{
  "num_hidden_layers": 9,
  "norm": "rmsnorm",
  "rope_theta": 10000.0,
  "qk_norm": false,
  "init_std_o": 0.00883,
  "beta1": 0.95,
  "lr_head": 0.00888
}
Each number is 50 + 10 x the weight over its row's rms, rounded and kept within 0 to 99. Layers, rows and columns count from 0. The size before them is the row's rms in percent of the matrix's.

# layer 5 MLP down (transposed), 320x160, rms 0.0683, rows 240-253, columns 0-79
104:49 70 56 48 52 49 54 30 57 53 39 53 39 30 43 58 45 50 59 41 52 47 40 59 71 57 53 35 56 50 60 45 42 56 49 20 47 49 49 37 37 72 30 46 45 62 45 44 60 45 55 54 60 42 53 46 50 54 58 73 65 58 54 52 47 62 49 57 42 39 50 50 57 45 52 56 60 36 44 38
107:62 46 63 38 51 61 53 53 67 39 38 36 35 52 51 46 47 33 43 47 61 42 52 66 39 44 59 44 60 46 49 49 65 60 47 49 54 46 39 52 60 52 59 55 49 58 49 40 46 57 48 44 46 67 29 40 32 65 36 57 64 46 59 39 63 49 52 45 33 35 49 59 53 53 64 54 49 55 57 58
106:45 41 57 66 59 62 37 49 40 54 63 40 65 39 68 47 48 31 73 53 57 23 33 43 50 68 59 49 51 57 40 47 38 45 48 48 45 44 50 51 55 49 47 63 46 46 67 48 63 64 52 54 52 60 56 58 56 54 42 52 60 38 55 47 48 48 50 57 34 47 27 54 34 29 51 53 46 72 31 63
105:51 55 48 41 44 60 41 60 63 47 60 47 50 42 52 33 63 37 46 45 53 68 39 46 48 55 62 36 36 69 48 45 56 48 46 44 42 34 43 61 43 49 58 32 70 39 44 38 42 36 43 36 60 41 40 37 54 66 63 63 47 51 41 48 59 64 55 33 53 53 41 53 48 34 51 42 48 54 54 47
095:52 43 62 46 57 49 46 50 48 46 22 60 57 59 39 35 55 50 38 45 57 22 59 71 62 61 53 66 53 59 52 61 53 44 45 65 44 51 42 45 53 48 47 44 38 49 51 43 48 43 62 56 54 66 56 47 54 60 48 63 52 57 46 70 55 58 31 42 67 44 40 60 58 35 56 55 44 34 53 44
100:41 64 33 60 51 34 52 49 24 54 36 53 51 39 56 43 63 68 47 34 42 62 52 40 64 38 52 43 53 66 32 61 65 41 44 38 39 39 55 45 35 50 52 50 44 49 66 47 65 71 38 43 58 36 51 38 45 53 53 66 39 45 33 48 52 68 48 65 52 45 51 42 37 35 53 42 42 47 60 39
104:33 55 46 48 47 62 76 55 61 55 33 60 53 43 36 48 57 65 50 55 39 44 51 45 65 31 22 30 64 65 66 60 58 44 35 48 64 51 47 51 59 49 52 60 32 50 58 47 52 63 55 60 50 45 50 36 40 40 43 63 57 50 63 53 39 62 29 56 34 50 46 48 55 54 57 41 47 53 41 46
102:56 57 43 42 50 41 55 40 46 55 45 55 67 51 46 57 60 49 57 35 67 45 50 48 33 57 59 44 57 34 64 49 65 40 45 51 48 56 43 32 36 49 56 42 30 52 50 51 66 45 61 60 46 39 57 48 70 55 34 50 40 64 63 30 60 58 43 45 54 57 45 53 26 49 46 55 47 51 64 42
105:44 58 41 41 59 52 52 52 67 34 27 46 49 45 39 33 65 65 58 50 71 58 43 63 39 69 54 64 35 54 31 41 53 49 60 38 34 39 49 32 53 64 57 52 53 56 51 38 53 44 42 70 53 46 48 41 69 55 42 52 64 53 60 42 51 53 59 53 53 61 44 53 45 50 46 64 52 42 55 49
100:46 47 49 60 46 60 43 36 61 46 53 44 58 45 47 53 44 54 46 37 55 53 55 49 48 65 47 56 34 48 49 55 64 45 47 50 35 65 59 56 35 51 51 57 48 54 63 30 37 40 32 35 60 32 43 51 46 51 65 49 59 47 55 54 39 46 51 47 58 43 50 53 60 45 38 32 59 47 49 66
094:49 43 45 37 64 54 48 51 70 50 40 64 38 35 48 69 45 35 62 52 61 66 39 46 36 49 45 50 40 58 61 15 41 51 47 44 60 60 55 52 36 69 51 68 53 60 35 51 47 46 39 42 65 70 49 33 35 42 53 61 59 48 45 45 62 56 46 49 30 53 71 56 40 58 51 45 49 65 58 44
104:60 46 56 37 52 56 66 36 52 55 60 68 39 66 53 65 64 47 37 53 51 45 61 38 56 60 49 58 47 31 63 48 41 43 53 40 60 72 49 49 34 65 50 37 47 51 45 56 44 65 56 38 52 23 44 45 49 42 56 58 54 52 51 42 51 42 45 47 42 59 62 44 76 69 45 51 42 70 44 44
107:64 48 37 60 59 45 70 56 52 45 52 47 26 22 48 46 52 54 60 68 48 56 45 55 30 65 61 39 51 51 44 48 55 48 55 53 47 44 46 52 64 62 49 52 64 44 47 59 35 44 28 54 42 74 52 47 51 53 53 41 55 54 63 48 31 57 71 45 54 51 25 42 51 53 50 49 37 53 42 53
111:57 41 59 42 53 56 45 58 66 56 51 48 49 53 56 50 63 37 57 35 53 39 38 47 44 66 50 63 49 55 48 72 46 58 46 44 34 67 40 58 51 65 47 48 53 55 57 66 36 54 58 48 51 47 37 38 54 55 35 42 54 68 32 62 41 57 66 61 45 57 78 70 42 61 55 56 61 56 53 44
# layer 5 MLP gate, 320x160, rms 0.073, rows 241-254, columns 0-79
100:33 43 56 44 54 52 48 54 35 34 58 61 70 23 42 55 66 33 49 54 34 59 68 54 53 42 44 56 49 40 51 53 57 43 50 28 41 71 43 66 38 37 40 53 64 35 34 53 42 69 60 53 54 40 77 57 66 52 56 46 62 53 63 63 47 48 62 66 48 60 53 47 54 51 57 49 40 68 45 52
108:48 59 52 64 33 39 57 49 46 59 38 56 45 59 47 50 64 34 43 48 49 60 59 54 65 43 51 46 57 58 44 71 33 39 51 46 47 54 42 42 54 49 53 56 60 51 54 67 62 40 72 51 51 55 35 30 44 59 47 47 34 56 67 43 34 46 70 43 48 30 56 37 56 54 55 24 41 51 50 43
096:38 36 53 58 57 53 54 47 42 42 32 59 52 43 49 57 38 56 39 57 58 50 47 63 45 22 53 59 48 56 56 43 34 42 44 58 64 50 53 50 42 35 56 50 65 31 53 46 49 50 39 53 34 64 42 55 42 43 46 57 51 71 54 38 48 39 69 44 49 49 45 42 69 60 41 52 32 63 50 48
089:71 54 53 59 49 33 56 48 64 47 43 57 64 52 29 60 54 46 53 49 49 46 49 48 56 74 55 43 54 51 67 51 32 50 62 37 28 45 50 37 64 41 49 55 49 56 51 48 59 41 58 48 44 60 45 37 37 49 38 44 51 65 64 54 25 57 50 54 74 46 56 49 53 51 57 60 48 49 60 62
092:45 31 41 49 37 64 46 53 64 43 36 60 66 55 34 40 51 65 49 52 47 63 52 46 51 55 42 35 44 54 62 43 38 61 19 56 42 56 67 56 33 57 49 39 60 53 59 70 46 46 66 41 54 62 22 49 64 54 52 58 40 43 57 53 64 39 45 25 48 31 41 48 59 53 47 57 54 39 52 50
125:33 43 41 46 50 42 45 54 46 56 43 50 41 52 51 60 43 58 38 52 50 38 58 49 52 53 31 58 43 48 49 59 57 54 45 64 35 46 54 48 46 48 59 61 43 60 59 61 31 52 49 52 66 62 38 51 50 45 49 49 47 44 43 46 33 42 46 53 59 55 51 54 42 50 30 41 38 54 61 45
106:35 37 37 46 47 42 69 60 57 53 64 50 62 65 37 62 51 69 61 42 60 45 60 45 40 46 45 31 56 57 47 52 61 34 27 45 42 43 42 47 44 47 57 71 49 39 47 57 58 55 45 60 51 45 44 56 44 44 60 50 34 51 71 41 60 57 60 43 36 32 36 57 35 45 45 72 55 51 40 72
099:35 53 34 40 42 51 70 68 51 56 52 68 19 61 39 65 56 48 43 26 59 48 69 46 47 53 56 52 52 56 45 38 36 54 34 51 39 34 63 48 36 49 76 51 47 55 56 45 52 55 47 61 57 42 55 44 48 50 56 48 46 55 59 50 46 46 52 58 32 43 32 51 55 69 54 41 62 45 40 44
098:62 50 58 39 53 44 51 57 36 55 42 82 54 47 48 47 62 47 57 44 46 50 48 37 51 39 62 43 34 42 34 32 42 45 37 46 49 51 33 50 52 60 52 50 64 54 41 46 51 46 67 54 34 46 51 46 36 26 47 63 55 50 66 58 47 50 59 34 34 61 47 33 51 27 40 38 63 61 44 40
084:57 47 53 54 42 33 29 36 45 61 55 60 53 57 56 48 50 50 57 57 37 59 22 54 60 66 42 54 63 46 37 63 55 68 21 62 52 62 59 62 65 51 62 67 60 43 50 63 43 53 44 38 59 52 53 43 65 43 59 73 55 49 59 44 55 54 56 43 39 48 61 44 48 59 64 51 58 24 57 52
098:48 43 40 39 42 59 40 54 54 53 34 51 45 57 42 53 60 51 49 47 49 55 55 63 43 51 41 53 52 48 51 49 28 65 47 46 40 37 50 46 76 54 60 47 66 32 40 46 45 60 55 41 45 51 39 46 60 51 50 62 55 55 44 65 49 53 38 56 39 35 60 40 30 53 41 53 57 45 51 62
109:53 60 54 41 52 47 58 45 44 56 66 54 63 71 63 49 42 39 60 43 52 59 65 54 41 47 47 57 49 63 40 56 50 38 34 29 49 65 40 39 43 37 51 38 52 38 48 63 47 61 52 45 44 36 65 49 48 47 66 46 53 64 57 44 41 56 40 48 38 33 66 51 53 38 58 35 37 61 46 52
107:38 74 46 52 47 41 55 41 56 55 42 69 56 31 50 35 44 53 49 63 52 52 47 46 65 61 42 54 54 47 46 43 47 51 44 44 45 60 50 31 49 54 57 62 59 58 61 44 49 53 51 47 50 45 48 54 53 59 47 38 43 50 50 67 54 33 39 48 52 31 46 40 53 30 36 45 42 43 82 39
093:58 57 52 43 58 55 56 44 56 68 42 47 57 30 43 61 31 51 51 38 54 56 89 54 50 58 56 43 47 45 50 53 53 62 46 53 50 59 52 65 59 52 46 46 60 40 24 51 55 56 32 62 59 43 34 38 32 55 54 52 48 63 43 59 37 55 53 52 60 41 45 35 42 31 37 58 54 61 35 47
# layer 5 MLP up, 320x160, rms 0.0724, rows 241-253, columns 0-79
110:45 54 47 41 49 52 48 34 56 58 56 47 61 43 53 51 49 67 58 55 50 68 34 48 63 61 58 61 48 66 39 44 51 49 59 53 53 52 44 41 56 65 46 51 42 38 58 47 43 54 70 48 45 60 58 49 29 43 71 40 44 61 48 37 46 50 45 54 66 57 40 39 45 69 46 39 59 40 43 49
112:39 45 48 64 67 52 44 49 41 52 59 61 60 48 47 51 45 44 68 42 55 63 51 38 61 51 45 64 68 37 49 42 36 55 43 48 37 45 44 52 64 51 61 64 42 45 45 54 47 49 49 48 33 63 51 40 75 51 56 34 44 38 54 64 49 62 53 52 57 32 61 63 57 50 49 31 49 39 53 65
103:57 35 28 54 65 42 41 56 55 47 49 51 44 47 53 36 58 58 56 45 58 51 27 65 49 55 50 54 56 50 50 39 22 42 48 61 56 48 50 54 44 50 71 55 47 73 46 43 37 45 47 51 34 60 41 39 58 51 30 37 46 29 43 46 36 55 54 33 45 42 63 61 58 34 52 55 61 39 27 46
098:66 50 44 35 51 42 50 45 59 45 42 56 51 56 51 72 31 34 51 49 54 52 75 55 59 48 42 50 53 29 51 44 60 35 71 56 53 45 69 53 60 50 47 47 55 38 60 50 49 51 31 51 45 59 46 45 36 42 44 37 45 45 34 27 45 49 36 44 52 47 76 54 29 40 36 48 45 59 55 55
092:59 54 62 52 59 53 38 62 54 54 60 53 73 39 42 60 56 54 31 44 48 52 40 31 48 51 48 66 33 36 46 40 43 55 51 61 74 37 52 54 72 63 41 44 40 45 65 70 52 32 46 57 59 52 60 63 52 43 54 46 63 55 49 52 49 42 58 61 50 75 51 55 69 48 60 41 56 38 50 48
106:42 33 46 66 50 39 62 35 58 41 45 50 60 36 58 50 46 60 53 48 42 57 65 55 59 54 37 43 35 31 39 54 51 59 43 27 52 53 60 36 48 58 43 35 56 40 53 61 56 51 63 57 56 65 63 50 56 45 58 47 51 55 42 46 46 47 64 45 66 41 53 33 63 62 46 57 66 53 26 65
102:40 44 52 37 39 62 54 59 53 45 65 39 50 54 47 56 61 44 56 24 59 39 42 43 74 53 76 51 65 38 55 38 42 66 74 67 48 57 50 36 54 69 41 59 56 50 36 53 57 41 38 52 57 43 38 41 41 50 56 35 64 36 48 43 44 44 56 51 44 51 51 71 48 52 42 41 52 37 43 58
101:41 36 38 43 62 58 55 63 77 46 44 55 52 56 46 59 52 66 53 52 49 45 40 43 45 70 42 60 43 51 52 52 47 52 39 56 42 57 45 45 51 55 40 26 62 56 44 47 45 39 30 50 57 61 41 41 45 39 36 71 47 58 47 56 54 71 62 44 63 52 40 49 61 43 33 59 50 45 52 66
101:58 58 47 60 69 42 39 41 65 61 49 48 40 49 63 49 53 35 44 50 54 55 61 45 69 55 52 53 70 48 57 40 51 50 37 61 51 58 63 57 63 30 50 52 57 51 32 34 46 48 60 42 54 44 47 55 56 36 60 56 45 60 48 68 55 34 57 75 65 56 51 72 42 55 51 55 56 48 54 56
087:57 53 41 31 55 39 58 46 48 46 47 49 59 55 71 42 66 44 52 44 44 50 41 57 49 37 38 45 52 54 64 44 39 44 29 56 51 49 51 71 72 71 54 63 52 44 55 50 57 51 47 46 48 55 39 57 46 58 53 59 41 51 55 44 35 37 36 60 53 60 40 73 43 55 44 64 46 48 43 53
106:41 42 50 28 56 61 41 67 55 42 56 77 50 62 56 53 53 43 45 69 65 40 55 44 59 57 46 49 62 53 44 71 33 57 53 57 59 62 59 61 56 51 22 48 43 46 56 66 38 44 56 40 39 38 47 57 68 51 51 45 49 43 56 56 49 39 42 34 52 65 44 49 42 60 61 45 62 57 44 38
096:49 50 50 57 38 58 56 56 58 70 46 54 43 57 36 40 55 61 54 55 68 40 38 54 51 63 51 49 50 40 38 36 67 56 55 48 60 35 58 55 53 45 56 55 46 45 51 38 62 38 51 60 55 60 46 46 36 49 46 51 61 27 42 47 34 58 63 41 41 63 55 57 42 62 65 33 60 47 72 51
109:40 41 70 34 40 53 46 43 51 45 41 49 47 45 52 47 37 45 49 69 45 43 62 48 58 57 34 45 64 64 33 43 53 54 58 42 59 58 46 34 47 54 38 43 50 63 53 53 30 42 40 46 43 44 70 53 35 74 52 49 36 34 61 62 53 45 46 49 50 60 51 52 51 53 43 44 70 46 60 56